From a checkpoint of a small transformer trained on Wikipedia.
Size: width 128, 2 heads of 64, MLP 512 GELU, vocabulary 8192, 4.49M parameters.
Architecture: LayerNorm before each block, learned positions, untied embeddings.
Training: a variant of SOAP for these matrices, 117M tokens, 3574 steps.
Each number is 200 + 20 x the weight over its row's rms, rounded and kept within 0 to 999. Layers, rows and columns count from 0. The size before them is the row's rms in percent of the matrix's.

# up: layer 2 MLP up, 512x128, rms 0.06, rows 275-301, columns 0-127
# down: layer 2 MLP down (transposed), 512x128, rms 0.0602, rows 275-301, columns 0-127
up275,086,209,202,191,207,152,264,193,172,222,167,202,220,183,193,224,197,193,172,214,176,205,172,219,208,172,226,201,215,187,195,187,206,207,239,181,176,203,194,199,193,180,225,211,220,227,213,163,218,173,201,181,222,212,173,165,216,243,179,242,211,190,191,233,181,215,194,200,208,216,183,216,209,145,222,212,211,207,170,185,206,216,207,177,216,215,214,195,190,205,204,197,199,186,216,208,229,185,176,179,217,219,199,177,204,190,221,208,212,164,209,180,210,202,216,188,210,216,196,186,184,199,167,182,204,185,188,183,158
down275,083,201,184,217,196,227,153,223,214,160,244,207,172,228,208,161,181,217,212,163,219,204,220,196,183,225,176,179,208,222,202,211,204,200,190,206,223,184,214,194,215,234,189,196,196,182,214,245,196,238,220,217,170,207,222,218,193,182,205,176,209,202,229,149,199,196,215,213,172,205,211,189,208,228,189,184,168,193,227,213,189,180,187,218,177,212,193,201,214,196,197,240,205,219,179,210,178,206,228,201,190,180,194,241,199,200,197,192,174,234,193,188,179,181,176,204,204,205,199,203,248,194,223,195,202,207,220,233,211
up276,100,179,219,181,202,199,207,193,181,183,206,180,190,181,153,213,206,186,171,217,213,179,195,201,195,172,182,200,191,195,171,239,183,207,169,226,178,249,218,173,211,211,180,201,201,176,230,212,191,172,181,234,202,208,188,216,219,204,202,187,240,222,188,195,204,203,249,206,243,175,208,190,199,208,165,205,164,211,189,191,192,246,187,213,184,185,205,173,219,194,216,210,234,202,205,180,203,205,189,226,178,204,196,173,200,199,164,161,165,209,208,198,209,194,206,179,233,188,231,239,212,199,211,208,194,236,192,218,199
down276,114,187,218,187,180,219,177,212,176,191,205,197,196,188,166,183,225,171,206,189,196,222,190,226,183,159,202,190,187,231,190,203,130,222,206,180,217,243,207,193,190,187,192,183,169,213,179,200,178,185,184,214,189,193,195,229,214,198,184,179,177,222,192,185,201,202,209,197,181,161,209,203,210,184,168,202,191,231,155,194,192,203,213,175,243,227,233,217,215,218,199,179,219,172,195,216,185,205,206,218,191,173,168,176,227,233,192,186,187,159,165,193,212,191,201,204,180,205,196,221,206,198,179,210,157,196,185,185,186
up277,102,164,234,197,192,190,167,217,206,230,197,182,195,214,242,211,197,217,213,223,188,154,214,244,179,203,199,177,193,167,167,200,167,190,192,169,178,202,221,158,198,179,194,168,186,175,193,171,221,204,208,244,188,210,190,230,206,218,192,226,193,208,209,202,229,178,187,233,208,212,230,220,210,199,239,195,194,192,211,183,200,205,201,183,192,189,203,230,202,198,221,186,201,149,238,216,214,203,189,202,188,217,179,199,224,169,218,165,189,225,173,194,172,212,177,213,202,196,212,195,225,194,191,216,184,206,187,189,216
down277,098,242,196,203,202,205,265,209,215,186,173,237,219,182,159,189,182,198,189,175,180,221,147,169,191,209,211,202,225,222,232,219,216,192,193,199,229,174,190,238,188,210,212,226,225,209,185,230,187,184,193,173,206,189,208,172,183,238,175,179,210,183,193,187,199,202,233,168,206,207,178,168,181,197,216,214,215,189,185,228,169,202,179,184,215,211,223,187,188,204,173,210,196,237,179,195,209,197,217,219,189,171,204,213,187,217,192,205,214,187,220,233,201,192,215,164,197,214,192,208,188,185,186,208,222,186,218,216,191
up278,108,194,195,198,183,196,190,181,153,222,187,219,212,231,224,172,172,176,217,192,212,193,205,213,195,218,165,191,210,210,185,194,230,206,211,202,195,200,182,188,253,187,214,188,187,197,197,196,166,214,189,204,238,208,210,204,183,195,220,173,205,200,194,246,184,197,171,213,222,219,211,219,187,200,176,228,221,210,238,227,211,200,192,208,197,207,223,230,231,169,182,193,183,241,230,194,206,165,205,187,191,176,203,188,152,212,184,243,205,201,202,206,189,197,189,249,187,203,189,202,188,195,221,194,246,205,160,175,205
down278,101,190,213,204,195,202,220,216,230,161,206,196,193,164,174,215,209,213,183,204,185,208,196,200,202,208,240,222,195,199,208,221,159,201,183,198,205,190,198,191,145,210,201,215,223,195,207,205,239,211,207,178,159,177,196,179,200,206,199,224,190,209,202,153,200,196,220,220,164,184,204,179,213,196,203,175,181,175,183,183,179,188,201,210,216,183,183,181,165,238,199,211,217,162,159,196,194,228,177,211,210,230,195,208,233,195,223,148,183,192,200,204,205,213,216,162,227,189,214,165,210,199,178,188,163,180,227,208,203
up279,117,210,205,189,204,187,204,212,175,190,203,197,210,248,200,150,207,205,208,222,199,201,195,221,198,210,181,201,198,177,227,204,191,237,192,196,207,191,168,222,162,200,179,217,172,158,229,179,238,177,176,240,185,203,208,183,213,214,186,187,199,179,211,176,177,179,210,191,247,201,194,217,235,211,193,186,199,216,182,215,171,198,195,209,220,228,231,211,224,223,204,204,200,215,188,178,222,170,203,216,200,168,175,213,199,212,232,170,191,204,177,180,217,226,224,161,177,165,202,206,220,200,190,181,212,243,230,193,207
down279,113,188,198,210,209,218,197,192,221,193,207,207,196,158,209,251,194,199,187,203,207,195,192,186,207,190,213,203,217,225,200,201,227,163,205,222,195,226,244,176,239,199,228,194,217,231,180,235,175,210,197,166,225,193,214,239,178,187,199,214,211,223,192,219,205,223,193,221,153,206,199,199,174,187,220,215,194,196,214,189,220,200,203,189,178,179,178,211,181,184,200,203,219,208,205,235,186,242,201,179,198,225,229,188,199,210,185,236,198,189,226,220,173,176,178,230,219,234,226,197,181,221,218,197,189,152,177,217,170
up280,155,194,163,201,178,240,217,207,200,180,196,189,216,233,196,179,229,202,211,185,204,158,161,183,206,247,168,200,226,185,159,225,226,202,227,171,224,188,219,228,219,193,171,207,186,214,206,193,189,222,205,209,206,181,176,194,185,195,212,204,210,181,212,205,176,202,186,197,187,169,205,185,197,187,164,191,193,180,190,206,193,180,245,216,200,200,177,245,197,181,223,213,204,222,224,198,185,219,186,242,187,204,224,201,186,189,199,181,208,190,200,229,179,203,222,232,208,179,158,194,236,223,238,208,206,175,186,192,201
down280,147,198,141,192,191,220,211,184,203,196,174,186,186,200,163,171,200,210,211,177,219,168,182,211,189,215,173,200,215,206,202,188,187,207,183,180,255,175,214,203,211,206,200,225,180,224,178,219,202,223,226,213,182,208,165,196,198,179,214,186,245,199,229,235,209,207,211,189,200,166,194,176,217,186,165,238,178,180,200,202,196,203,238,210,180,219,197,233,204,205,185,194,180,177,233,188,200,204,173,206,173,220,192,229,178,229,204,217,203,211,218,182,200,223,224,223,190,173,203,188,232,191,243,176,187,180,195,190,193
up281,091,194,231,207,180,216,232,241,152,196,180,199,239,184,206,188,211,232,192,188,219,200,187,194,209,170,173,164,216,206,167,222,209,192,195,211,200,211,189,202,226,200,189,226,203,233,210,209,186,188,197,177,252,192,210,202,161,207,188,188,212,218,180,191,183,195,175,210,230,201,213,218,181,175,191,157,183,228,176,216,185,181,206,214,206,171,200,215,191,172,205,190,233,159,216,190,182,195,164,213,202,214,215,213,187,197,204,202,192,200,205,169,226,222,201,158,206,240,176,192,198,162,183,226,191,181,183,213,198
down281,099,186,170,201,221,181,208,178,251,211,203,195,167,200,193,205,186,199,206,209,207,227,214,201,198,248,187,241,171,213,205,191,182,211,209,184,156,174,215,189,186,167,205,184,200,177,196,203,200,209,206,229,167,216,180,205,233,217,205,201,195,191,226,209,211,216,214,205,199,215,229,199,215,211,191,210,235,164,207,218,203,228,190,187,182,211,177,210,216,225,188,187,173,217,199,194,202,218,233,174,198,199,210,200,203,213,195,198,176,210,205,198,173,197,213,239,198,159,238,180,192,265,220,159,187,239,225,198,215
up282,098,181,221,227,202,185,191,193,195,187,199,213,157,184,195,204,220,217,179,216,183,194,178,169,205,212,160,217,184,170,207,207,206,192,202,217,202,198,187,199,195,214,204,201,210,199,180,152,204,163,164,213,226,215,223,178,205,237,162,178,197,181,207,229,247,195,233,163,203,206,206,193,201,198,163,193,158,223,220,183,208,231,200,198,163,209,207,209,196,201,182,213,213,206,233,205,230,233,197,197,194,196,175,239,222,177,179,198,193,216,178,191,229,206,198,192,206,212,207,211,207,154,202,175,165,200,226,170,182
down282,087,230,178,188,195,203,208,218,208,213,179,188,221,199,209,206,187,206,228,201,222,205,224,227,198,188,207,176,217,214,223,169,199,192,180,189,203,202,193,213,174,201,194,203,176,204,225,236,175,210,219,191,206,158,195,225,190,164,241,225,206,196,186,198,169,206,185,258,203,188,194,229,198,175,222,206,221,193,178,192,221,192,177,194,212,157,158,199,211,199,239,160,207,196,155,224,182,176,198,193,198,211,208,159,165,203,188,193,214,196,214,194,168,197,195,206,215,182,206,220,201,223,170,217,221,240,177,235,209
up283,093,211,165,238,220,223,224,202,200,208,210,216,211,144,205,200,189,214,236,210,205,163,237,213,184,167,201,225,204,218,239,181,194,251,221,189,203,201,177,235,205,202,180,193,192,215,167,221,189,203,217,195,197,218,233,235,208,225,172,208,220,221,213,199,197,195,220,195,181,203,200,215,200,185,201,212,180,228,187,229,193,207,215,179,237,219,213,171,174,223,197,189,187,191,228,198,209,208,216,201,184,203,199,233,184,235,186,171,200,180,214,202,179,239,200,196,208,179,203,208,234,193,183,184,220,208,219,229,232
down283,098,188,231,193,196,174,176,192,188,202,193,198,197,245,183,215,214,183,175,207,211,231,196,195,206,234,172,189,211,170,188,213,203,160,174,211,208,207,227,186,192,194,218,225,240,195,231,173,243,168,196,223,178,187,163,180,185,167,210,205,183,172,181,184,207,196,194,204,220,191,203,188,226,217,225,199,208,202,233,184,183,184,186,220,186,197,188,233,218,190,210,206,214,174,187,204,191,185,185,183,214,215,216,157,209,174,217,206,215,221,170,202,215,192,218,185,183,216,230,206,151,223,225,195,180,210,169,162,169
up284,099,241,196,203,189,203,200,205,178,229,196,195,217,210,212,218,181,160,204,218,198,216,213,226,210,192,220,208,230,197,228,178,210,170,183,172,175,199,217,181,156,229,188,188,182,184,184,233,225,209,241,232,223,200,180,179,207,184,195,198,201,186,186,175,178,191,230,195,175,190,196,180,207,210,219,190,172,201,199,189,226,157,182,203,186,200,229,168,183,239,212,195,226,213,169,220,162,214,237,178,241,232,190,213,226,233,206,211,233,197,216,207,197,189,178,194,189,175,212,227,214,214,194,185,204,195,206,181,181
down284,095,175,211,202,216,191,187,196,201,177,200,209,204,198,187,195,227,208,202,194,213,199,175,169,185,206,188,207,153,216,158,222,177,234,197,241,228,194,206,236,221,155,222,218,223,223,227,178,199,175,164,165,205,190,190,210,200,212,199,207,201,181,222,231,203,206,168,219,214,214,207,207,184,178,169,207,226,191,209,219,196,238,209,184,195,188,188,225,223,176,212,180,159,206,220,195,231,186,153,220,179,171,191,194,177,169,197,203,172,218,205,195,213,222,202,195,209,239,196,174,192,166,213,210,201,201,189,230,213
up285,079,202,191,194,196,200,242,205,211,194,189,236,226,190,196,204,206,217,197,210,203,168,210,183,207,229,217,189,176,231,173,188,213,161,197,199,163,191,217,186,233,199,150,198,200,182,220,233,204,181,201,238,210,210,206,183,229,212,211,179,181,212,190,174,205,226,192,204,260,199,210,228,199,204,179,203,197,194,166,192,200,185,188,211,212,218,203,215,187,180,190,204,199,193,209,179,160,206,244,204,180,213,202,208,208,155,196,197,199,196,193,212,160,191,189,243,192,164,189,211,210,196,228,248,223,219,224,234,193
down285,079,216,201,206,181,215,159,227,219,184,211,160,171,194,186,227,187,188,209,191,199,200,216,218,172,180,201,191,208,187,203,217,192,235,203,201,263,219,198,164,196,207,212,221,177,206,184,182,180,232,193,208,201,202,188,217,212,208,199,255,213,196,195,214,198,184,199,212,166,181,174,178,212,220,226,200,197,198,192,184,158,235,212,219,203,213,210,150,178,248,202,223,202,186,202,256,218,179,184,192,187,184,225,214,207,200,184,180,194,210,197,189,196,198,202,184,200,208,208,190,232,218,159,184,179,172,179,193,206
up286,130,187,206,202,178,219,233,227,201,184,188,175,211,226,209,227,196,224,197,205,168,173,175,194,176,180,215,190,203,213,156,247,201,197,185,194,169,171,224,189,214,214,167,251,183,207,181,241,204,195,149,238,204,194,168,199,208,212,189,181,223,214,191,218,204,197,188,224,250,204,197,174,188,192,204,182,195,206,194,212,188,195,213,189,169,187,222,188,207,195,199,185,189,186,231,196,212,203,207,203,214,200,203,193,220,193,233,186,167,185,189,219,149,198,224,195,227,207,186,199,218,172,199,214,192,205,166,236,211
down286,138,210,194,208,199,226,198,225,220,201,193,200,195,182,198,201,214,233,166,196,188,200,212,214,166,184,216,201,200,198,179,214,161,208,184,211,194,166,221,189,180,228,181,219,181,205,157,217,212,220,187,185,240,193,175,187,209,175,262,225,212,206,191,205,203,201,217,206,225,177,184,163,205,185,229,254,199,201,200,219,205,190,234,185,176,208,223,162,205,204,240,201,202,178,220,166,215,188,169,249,179,201,203,186,206,192,203,200,197,210,193,194,215,217,226,215,187,196,198,200,226,228,223,176,229,182,175,203,228
up287,099,214,198,201,190,225,170,205,201,204,225,227,200,206,168,195,238,180,182,194,149,207,213,191,199,204,196,223,222,203,221,223,203,179,187,218,194,194,206,218,184,237,206,210,269,205,218,222,190,163,220,181,193,244,203,199,248,180,187,199,198,210,193,204,206,207,150,204,201,195,197,194,198,199,206,232,219,201,214,178,186,197,188,197,220,219,199,201,215,181,211,171,201,159,199,190,184,183,211,247,151,206,194,203,168,213,206,242,160,207,223,211,197,193,202,185,222,195,215,208,188,176,210,186,210,210,239,204,191
down287,106,197,197,195,202,156,231,191,182,191,195,185,198,194,220,210,178,225,205,238,264,172,197,224,215,182,210,179,179,190,189,179,202,215,223,208,207,219,197,186,223,197,210,199,128,191,189,186,199,224,176,247,195,169,209,200,166,224,217,191,208,180,212,200,190,205,242,189,192,225,201,219,224,196,185,184,188,186,210,206,215,202,174,202,179,189,207,222,191,239,201,217,201,246,210,229,196,207,201,165,249,190,182,191,219,205,187,179,221,201,203,197,224,217,187,223,181,204,190,196,190,210,177,184,188,208,175,182,178
up288,096,180,210,194,168,197,204,220,211,219,166,209,199,175,249,177,211,185,175,204,206,225,188,194,180,211,187,218,209,188,202,199,255,194,187,213,223,222,228,204,201,227,195,200,194,182,220,245,240,201,219,229,179,213,190,230,192,190,208,187,206,206,224,192,198,182,218,185,198,200,197,232,203,191,177,230,191,167,175,197,232,193,177,201,214,182,181,215,198,231,187,217,187,200,188,174,168,186,190,210,211,177,206,228,209,228,203,216,216,153,178,221,198,163,245,188,207,228,196,200,228,207,212,176,202,204,190,241,167
down288,102,235,201,191,213,218,211,192,193,170,221,187,202,229,171,207,167,231,232,190,201,188,195,215,220,181,219,185,187,201,205,208,159,196,195,188,171,191,185,220,216,178,207,179,190,224,202,157,176,211,194,177,218,192,214,181,193,211,175,197,213,214,184,213,190,201,184,211,191,251,188,163,202,201,212,175,212,227,241,209,159,209,220,185,172,221,230,217,214,160,212,206,219,229,204,222,213,212,203,188,199,210,185,171,204,188,223,204,176,237,226,184,209,237,180,225,229,169,199,186,188,164,202,230,184,178,212,186,215
up289,096,209,185,213,177,193,193,217,218,202,238,161,202,200,199,179,215,207,164,212,194,195,192,174,221,228,228,201,200,208,214,192,191,177,170,217,170,216,209,213,222,167,192,237,182,208,231,182,212,182,185,202,189,182,212,213,207,208,199,205,190,203,179,189,161,211,216,154,203,184,181,202,216,221,189,199,201,202,200,184,275,176,193,187,212,168,197,235,217,202,231,172,221,169,203,182,204,184,191,188,222,199,223,222,218,190,213,194,188,232,227,191,213,208,201,228,255,242,192,220,200,207,205,185,173,209,197,215,222
down289,092,197,220,193,223,196,213,189,171,200,178,222,196,193,199,199,216,184,248,181,206,209,207,220,178,178,163,179,186,186,168,232,214,226,232,186,227,175,194,171,178,247,202,162,209,214,190,190,178,207,202,180,199,231,191,179,192,200,191,182,217,198,205,206,228,205,176,260,190,226,207,202,195,179,200,188,206,173,199,208,150,218,207,219,215,224,197,178,187,204,160,242,181,229,201,218,205,200,195,217,179,174,184,186,183,209,188,201,188,174,186,209,204,200,178,186,145,203,189,196,206,198,181,219,237,196,216,188,193
up290,079,205,185,174,191,169,191,221,182,209,171,230,240,212,210,194,196,173,185,201,201,196,181,183,219,209,191,222,200,181,220,181,223,167,188,221,192,174,178,157,154,204,145,206,216,219,201,218,199,211,196,222,201,156,187,218,206,216,181,218,186,223,201,188,205,199,214,243,177,212,211,210,199,175,169,202,226,210,218,228,168,179,171,190,221,190,229,197,216,201,206,194,194,156,190,204,195,198,211,211,184,215,218,198,159,205,180,181,205,163,210,173,204,207,178,204,216,200,198,224,218,213,222,226,221,177,210,189,243
down290,087,211,217,239,187,246,202,183,211,204,241,199,182,192,198,197,223,218,217,204,200,201,209,241,180,212,203,183,188,220,197,231,180,243,223,191,223,234,224,230,233,198,248,200,185,194,183,199,196,203,225,169,205,232,208,195,197,201,221,197,224,202,219,219,206,199,176,203,233,195,201,196,196,235,226,212,184,200,184,194,212,211,225,225,174,200,194,195,201,204,189,221,185,247,216,210,222,201,190,185,226,170,175,217,221,195,220,210,199,230,204,207,194,226,239,202,200,228,205,186,181,167,178,185,193,222,205,230,148
up291,078,193,193,194,171,181,197,204,191,199,202,182,186,183,208,215,232,202,206,185,185,185,190,174,204,204,183,197,187,168,205,210,228,201,208,193,178,183,190,222,180,188,196,197,193,217,198,206,152,209,228,169,231,197,227,211,164,221,172,199,175,205,185,172,255,186,179,176,225,214,251,246,241,202,177,176,171,204,169,205,193,199,198,225,207,237,195,176,211,197,175,197,193,194,173,193,167,196,205,228,201,184,184,212,187,208,247,195,228,195,190,180,217,218,252,180,185,200,196,208,221,184,175,199,190,217,183,194,198
down291,085,202,207,212,209,226,201,198,220,179,205,231,199,197,189,186,175,215,196,219,206,216,197,220,181,214,195,223,201,215,201,194,189,184,189,206,218,196,213,193,220,224,195,226,202,181,197,200,229,208,170,231,153,198,176,190,232,189,204,197,230,182,199,237,143,220,202,237,173,181,162,166,162,209,227,212,206,197,223,200,219,196,197,164,212,155,220,240,178,200,200,207,207,197,199,227,219,217,191,172,192,218,234,186,207,180,151,216,193,218,197,199,182,179,155,224,211,210,215,163,165,209,211,205,201,199,212,201,203
up292,079,187,215,220,203,166,182,204,211,220,207,213,186,171,211,220,232,209,202,191,191,172,184,242,207,232,197,158,224,175,202,202,190,154,178,214,190,208,193,210,230,201,246,239,227,206,209,246,173,209,192,188,176,190,189,215,208,239,199,200,220,205,183,153,194,194,228,202,227,172,207,194,227,192,161,199,172,191,184,191,238,195,203,185,214,217,201,149,214,196,235,203,188,205,201,207,192,173,196,178,191,214,183,210,199,216,207,192,209,228,208,209,205,193,226,199,186,227,184,181,216,185,179,179,222,221,177,186,202
down292,087,204,189,179,188,225,217,203,199,170,197,206,204,218,180,175,173,172,199,224,214,224,223,178,197,182,189,247,162,196,215,181,215,229,227,182,204,184,206,197,180,168,181,189,169,194,200,176,218,187,198,203,218,233,198,185,193,169,210,211,193,215,196,247,201,214,153,211,184,228,190,196,193,219,251,223,232,211,216,209,179,209,189,212,200,183,201,255,187,204,156,206,220,198,180,210,204,216,195,224,203,191,206,220,196,178,209,227,180,197,204,175,200,228,196,192,220,162,218,235,188,200,232,202,195,227,227,214,186
up293,094,150,198,241,191,204,203,193,214,164,194,223,202,224,173,154,161,179,226,215,216,193,237,207,198,190,202,222,198,173,197,193,221,168,208,207,219,158,211,166,216,220,225,206,202,216,191,178,221,219,167,236,210,204,209,225,221,231,168,232,210,203,193,194,193,208,210,245,219,199,205,216,211,208,217,181,174,240,202,201,194,185,189,182,203,235,216,204,198,209,178,198,200,197,225,189,189,243,198,225,193,193,190,210,186,185,179,184,201,220,191,179,166,202,187,179,198,200,178,215,199,162,192,164,205,181,195,181,190
down293,096,238,212,182,188,198,201,221,184,220,187,190,208,168,208,249,248,230,195,201,194,194,196,189,191,208,190,182,218,214,193,208,186,235,196,199,201,238,180,227,180,146,181,206,196,201,207,204,169,187,234,185,205,198,204,159,160,193,223,187,179,211,201,214,192,187,190,154,202,210,181,196,171,204,172,217,223,171,204,243,202,222,199,210,200,151,169,204,200,197,215,214,176,199,180,230,215,180,232,174,209,199,244,198,200,195,212,208,186,191,220,206,226,213,190,221,197,209,222,209,209,218,195,215,224,228,189,202,224
up294,098,228,191,195,197,211,186,184,214,185,152,213,191,195,189,174,225,195,211,231,222,178,218,218,213,206,177,172,204,186,217,223,181,183,186,220,209,187,238,197,220,173,173,205,233,185,214,193,204,191,213,188,224,180,183,210,187,214,249,225,175,172,204,181,230,195,210,186,203,222,183,190,214,204,147,219,145,250,226,218,192,197,222,189,215,185,206,179,221,186,169,211,223,202,220,202,204,183,182,198,182,167,186,189,180,176,188,203,202,181,220,197,185,179,211,194,227,190,204,195,179,180,191,157,201,184,219,225,217
down294,093,157,196,192,179,191,216,224,175,194,246,202,217,211,207,218,194,213,202,173,180,207,182,183,178,205,194,239,181,198,189,199,205,202,187,184,181,219,157,200,172,229,238,164,186,210,194,186,202,200,181,215,149,213,217,186,195,209,153,162,215,211,170,205,175,200,177,197,195,177,208,209,171,185,226,163,230,162,176,173,217,210,173,215,168,207,201,230,187,200,216,202,190,198,175,207,188,206,216,201,228,227,219,221,202,224,192,205,184,225,183,202,210,218,176,199,178,208,209,215,191,198,201,239,188,213,191,171,177
up295,106,206,163,234,235,203,227,204,185,201,230,204,191,215,197,213,207,186,188,196,208,215,224,192,204,209,194,241,181,230,214,195,174,175,217,204,159,222,193,182,170,192,203,230,188,217,232,183,219,213,210,217,203,164,220,203,170,191,200,214,202,185,200,165,202,206,215,188,227,213,203,225,174,219,207,165,200,224,218,209,188,205,202,192,175,190,201,211,171,189,182,182,204,246,198,198,176,166,234,196,181,193,201,196,168,189,179,175,191,211,243,198,247,205,168,196,183,208,222,235,194,219,154,200,235,202,206,217,212
down295,104,204,240,179,170,202,167,192,223,192,182,215,205,179,204,189,198,206,218,195,184,182,177,220,185,212,210,149,232,157,188,191,227,225,175,203,232,186,177,195,218,215,208,150,203,174,178,197,185,169,198,194,194,233,189,202,239,240,184,178,190,221,184,217,212,201,204,230,181,192,188,203,226,184,184,222,197,196,179,189,197,190,192,198,214,201,192,190,228,221,219,212,207,135,186,203,227,225,176,177,204,204,201,201,228,189,184,225,212,188,181,183,160,200,214,214,216,225,167,199,196,190,218,202,184,184,195,173,189
up296,096,190,155,187,216,213,231,219,190,219,204,189,188,206,224,221,205,185,187,221,186,206,203,206,170,183,190,203,210,198,182,199,238,161,230,221,210,207,214,212,230,218,162,196,208,202,217,180,202,226,215,183,202,208,218,156,207,201,194,240,204,198,207,210,182,242,167,153,236,155,213,211,184,203,169,186,207,180,186,178,229,251,224,191,209,188,205,196,199,193,231,193,206,220,204,187,202,201,198,217,172,200,202,202,198,202,180,185,210,221,214,177,176,174,164,178,219,219,172,204,234,221,202,220,187,201,226,185,225
down296,195,187,181,198,222,209,204,213,193,207,191,176,177,196,229,233,205,186,167,202,208,207,210,203,195,188,227,192,195,195,158,184,227,176,231,208,204,216,210,203,237,209,177,195,195,194,214,198,189,200,216,201,211,198,226,193,224,188,183,230,166,196,196,204,202,246,174,163,245,166,227,210,188,209,191,173,169,173,185,178,223,252,210,193,196,179,199,179,163,188,216,196,175,194,215,164,206,210,204,224,180,210,222,192,211,194,214,181,223,213,218,197,176,180,166,202,182,212,167,200,237,241,198,232,186,192,238,191,206
up297,108,194,200,239,183,218,191,184,203,204,220,217,194,251,202,200,169,190,209,192,185,217,198,201,201,198,200,205,225,184,205,167,222,174,205,211,171,202,178,173,172,181,231,224,181,165,218,189,211,188,171,179,217,218,218,166,219,224,198,213,204,200,200,205,159,209,182,205,249,213,173,196,165,190,198,189,211,195,207,220,208,176,215,210,213,168,197,198,185,200,221,202,212,196,213,221,232,199,203,199,215,192,203,168,176,192,210,172,202,215,211,180,199,224,229,202,200,211,148,189,192,203,185,180,286,194,182,200,210
down297,104,200,202,186,214,182,216,207,183,199,172,197,213,158,194,199,239,197,183,222,197,200,204,205,198,200,227,167,197,218,203,238,188,213,211,196,220,179,208,223,205,198,174,161,213,239,195,183,201,248,228,197,195,173,190,233,191,171,188,195,214,205,204,174,246,198,233,210,145,164,208,194,230,194,199,209,180,188,215,181,190,225,190,199,201,231,200,206,211,198,166,194,215,205,193,170,175,206,183,200,190,199,189,207,244,205,189,224,206,187,174,236,206,180,159,198,198,190,216,191,216,196,232,215,147,205,223,197,182
up298,091,236,209,183,157,205,193,202,213,186,233,209,215,197,188,202,223,198,191,181,199,204,214,212,193,188,188,207,210,183,209,199,228,188,211,174,187,192,178,199,195,202,204,175,178,190,167,204,177,179,222,174,170,229,184,221,185,186,173,196,203,224,226,177,198,185,221,225,195,209,242,228,194,183,202,206,231,233,184,230,187,187,193,169,235,177,211,204,209,197,202,176,204,165,156,186,185,253,198,150,201,160,222,202,174,202,206,231,219,214,241,182,233,198,194,191,201,198,207,194,192,219,203,211,227,201,229,227,184
down298,083,174,204,225,234,199,194,178,169,195,187,194,186,199,202,183,194,192,187,229,194,205,186,184,208,216,226,200,191,205,192,196,174,218,174,228,196,190,224,193,213,192,184,220,213,194,241,195,230,222,203,229,230,153,220,180,210,211,228,196,188,178,181,207,182,210,181,196,219,190,171,180,191,191,199,190,180,172,230,175,209,202,188,236,159,225,200,196,188,223,177,229,184,219,215,223,215,137,223,245,204,238,179,199,213,218,193,175,182,185,160,220,181,204,193,198,211,213,202,221,208,195,191,163,193,209,171,176,210
up299,117,201,189,202,200,197,198,223,213,198,225,229,191,154,191,203,189,227,191,199,205,230,219,174,195,195,190,199,173,219,211,212,152,237,218,222,198,200,184,237,224,210,193,192,210,200,199,187,163,204,212,190,209,151,203,198,189,225,192,211,177,175,180,186,199,229,203,177,189,183,233,208,196,213,165,209,181,208,181,194,200,218,212,221,187,210,209,177,224,202,222,183,252,192,207,221,166,217,196,203,206,260,204,179,176,179,170,167,239,177,209,176,223,201,206,222,173,190,223,193,192,219,200,217,164,187,221,191,187
down299,129,185,201,242,213,198,216,161,219,174,175,211,214,188,194,212,200,228,187,216,220,194,189,200,161,202,215,184,199,212,202,226,198,236,203,204,204,210,222,213,189,192,207,217,219,191,207,209,211,182,199,213,193,134,196,193,218,226,201,226,226,217,205,189,223,245,176,185,201,195,220,148,244,204,200,207,179,199,195,188,196,172,215,206,172,200,220,193,225,230,158,188,220,173,178,199,161,202,174,207,187,210,204,206,221,187,148,213,219,190,205,216,191,191,185,198,180,172,204,199,169,205,221,246,205,209,207,208,225
up300,075,192,160,171,171,212,191,247,207,182,183,175,225,235,215,197,185,260,202,201,169,203,174,181,187,193,198,205,207,177,204,221,216,212,251,161,189,175,227,230,189,196,194,197,179,211,187,191,188,195,174,211,201,191,197,198,162,199,218,187,150,195,202,166,226,211,213,206,200,211,197,206,201,201,217,194,209,184,211,203,206,202,201,202,210,211,212,203,200,171,196,205,212,216,236,176,188,192,226,216,221,226,233,225,229,166,221,181,221,208,195,209,174,190,214,191,159,196,187,172,185,182,212,171,168,184,203,228,220
down300,075,197,218,206,164,204,214,138,190,211,185,225,211,201,209,188,207,151,196,202,230,208,226,214,227,228,220,170,200,211,189,189,183,180,169,204,202,190,211,165,227,191,173,218,200,163,182,210,181,222,208,199,192,193,221,190,233,198,190,228,227,184,206,246,177,220,169,174,203,197,193,204,206,214,176,186,210,208,188,209,211,215,206,200,173,210,194,196,189,209,206,209,187,210,169,227,206,215,196,176,165,175,155,206,146,222,203,193,205,182,210,157,193,224,207,217,201,217,213,220,200,215,202,229,231,183,191,175,181
up301,088,238,226,235,248,218,215,200,194,203,196,206,200,174,195,198,204,194,209,213,170,179,207,202,210,197,198,227,182,211,205,209,181,214,210,213,215,198,175,178,221,205,181,189,198,196,192,224,210,203,187,181,174,175,193,164,190,155,186,159,219,188,182,238,180,190,192,147,182,183,153,219,199,198,207,152,241,227,244,216,214,219,188,198,182,224,209,187,215,165,202,212,200,203,201,161,211,199,200,221,207,164,187,175,205,227,221,208,223,191,209,182,204,219,198,202,202,201,221,193,185,197,212,177,213,204,246,185,199
down301,086,180,174,156,164,155,168,208,210,189,225,198,189,225,195,186,201,205,191,183,235,208,183,198,183,193,205,164,223,167,207,195,213,168,174,191,162,190,210,217,185,197,201,219,200,216,185,175,189,194,200,212,201,225,206,234,190,254,236,221,199,207,230,175,209,194,188,248,197,213,226,181,183,189,204,243,182,192,149,183,187,175,203,217,225,193,188,194,207,238,194,193,211,200,189,244,203,196,185,179,199,233,199,224,182,194,185,194,180,208,189,225,198,192,198,196,201,197,196,201,191,175,201,191,186,190,167,226,177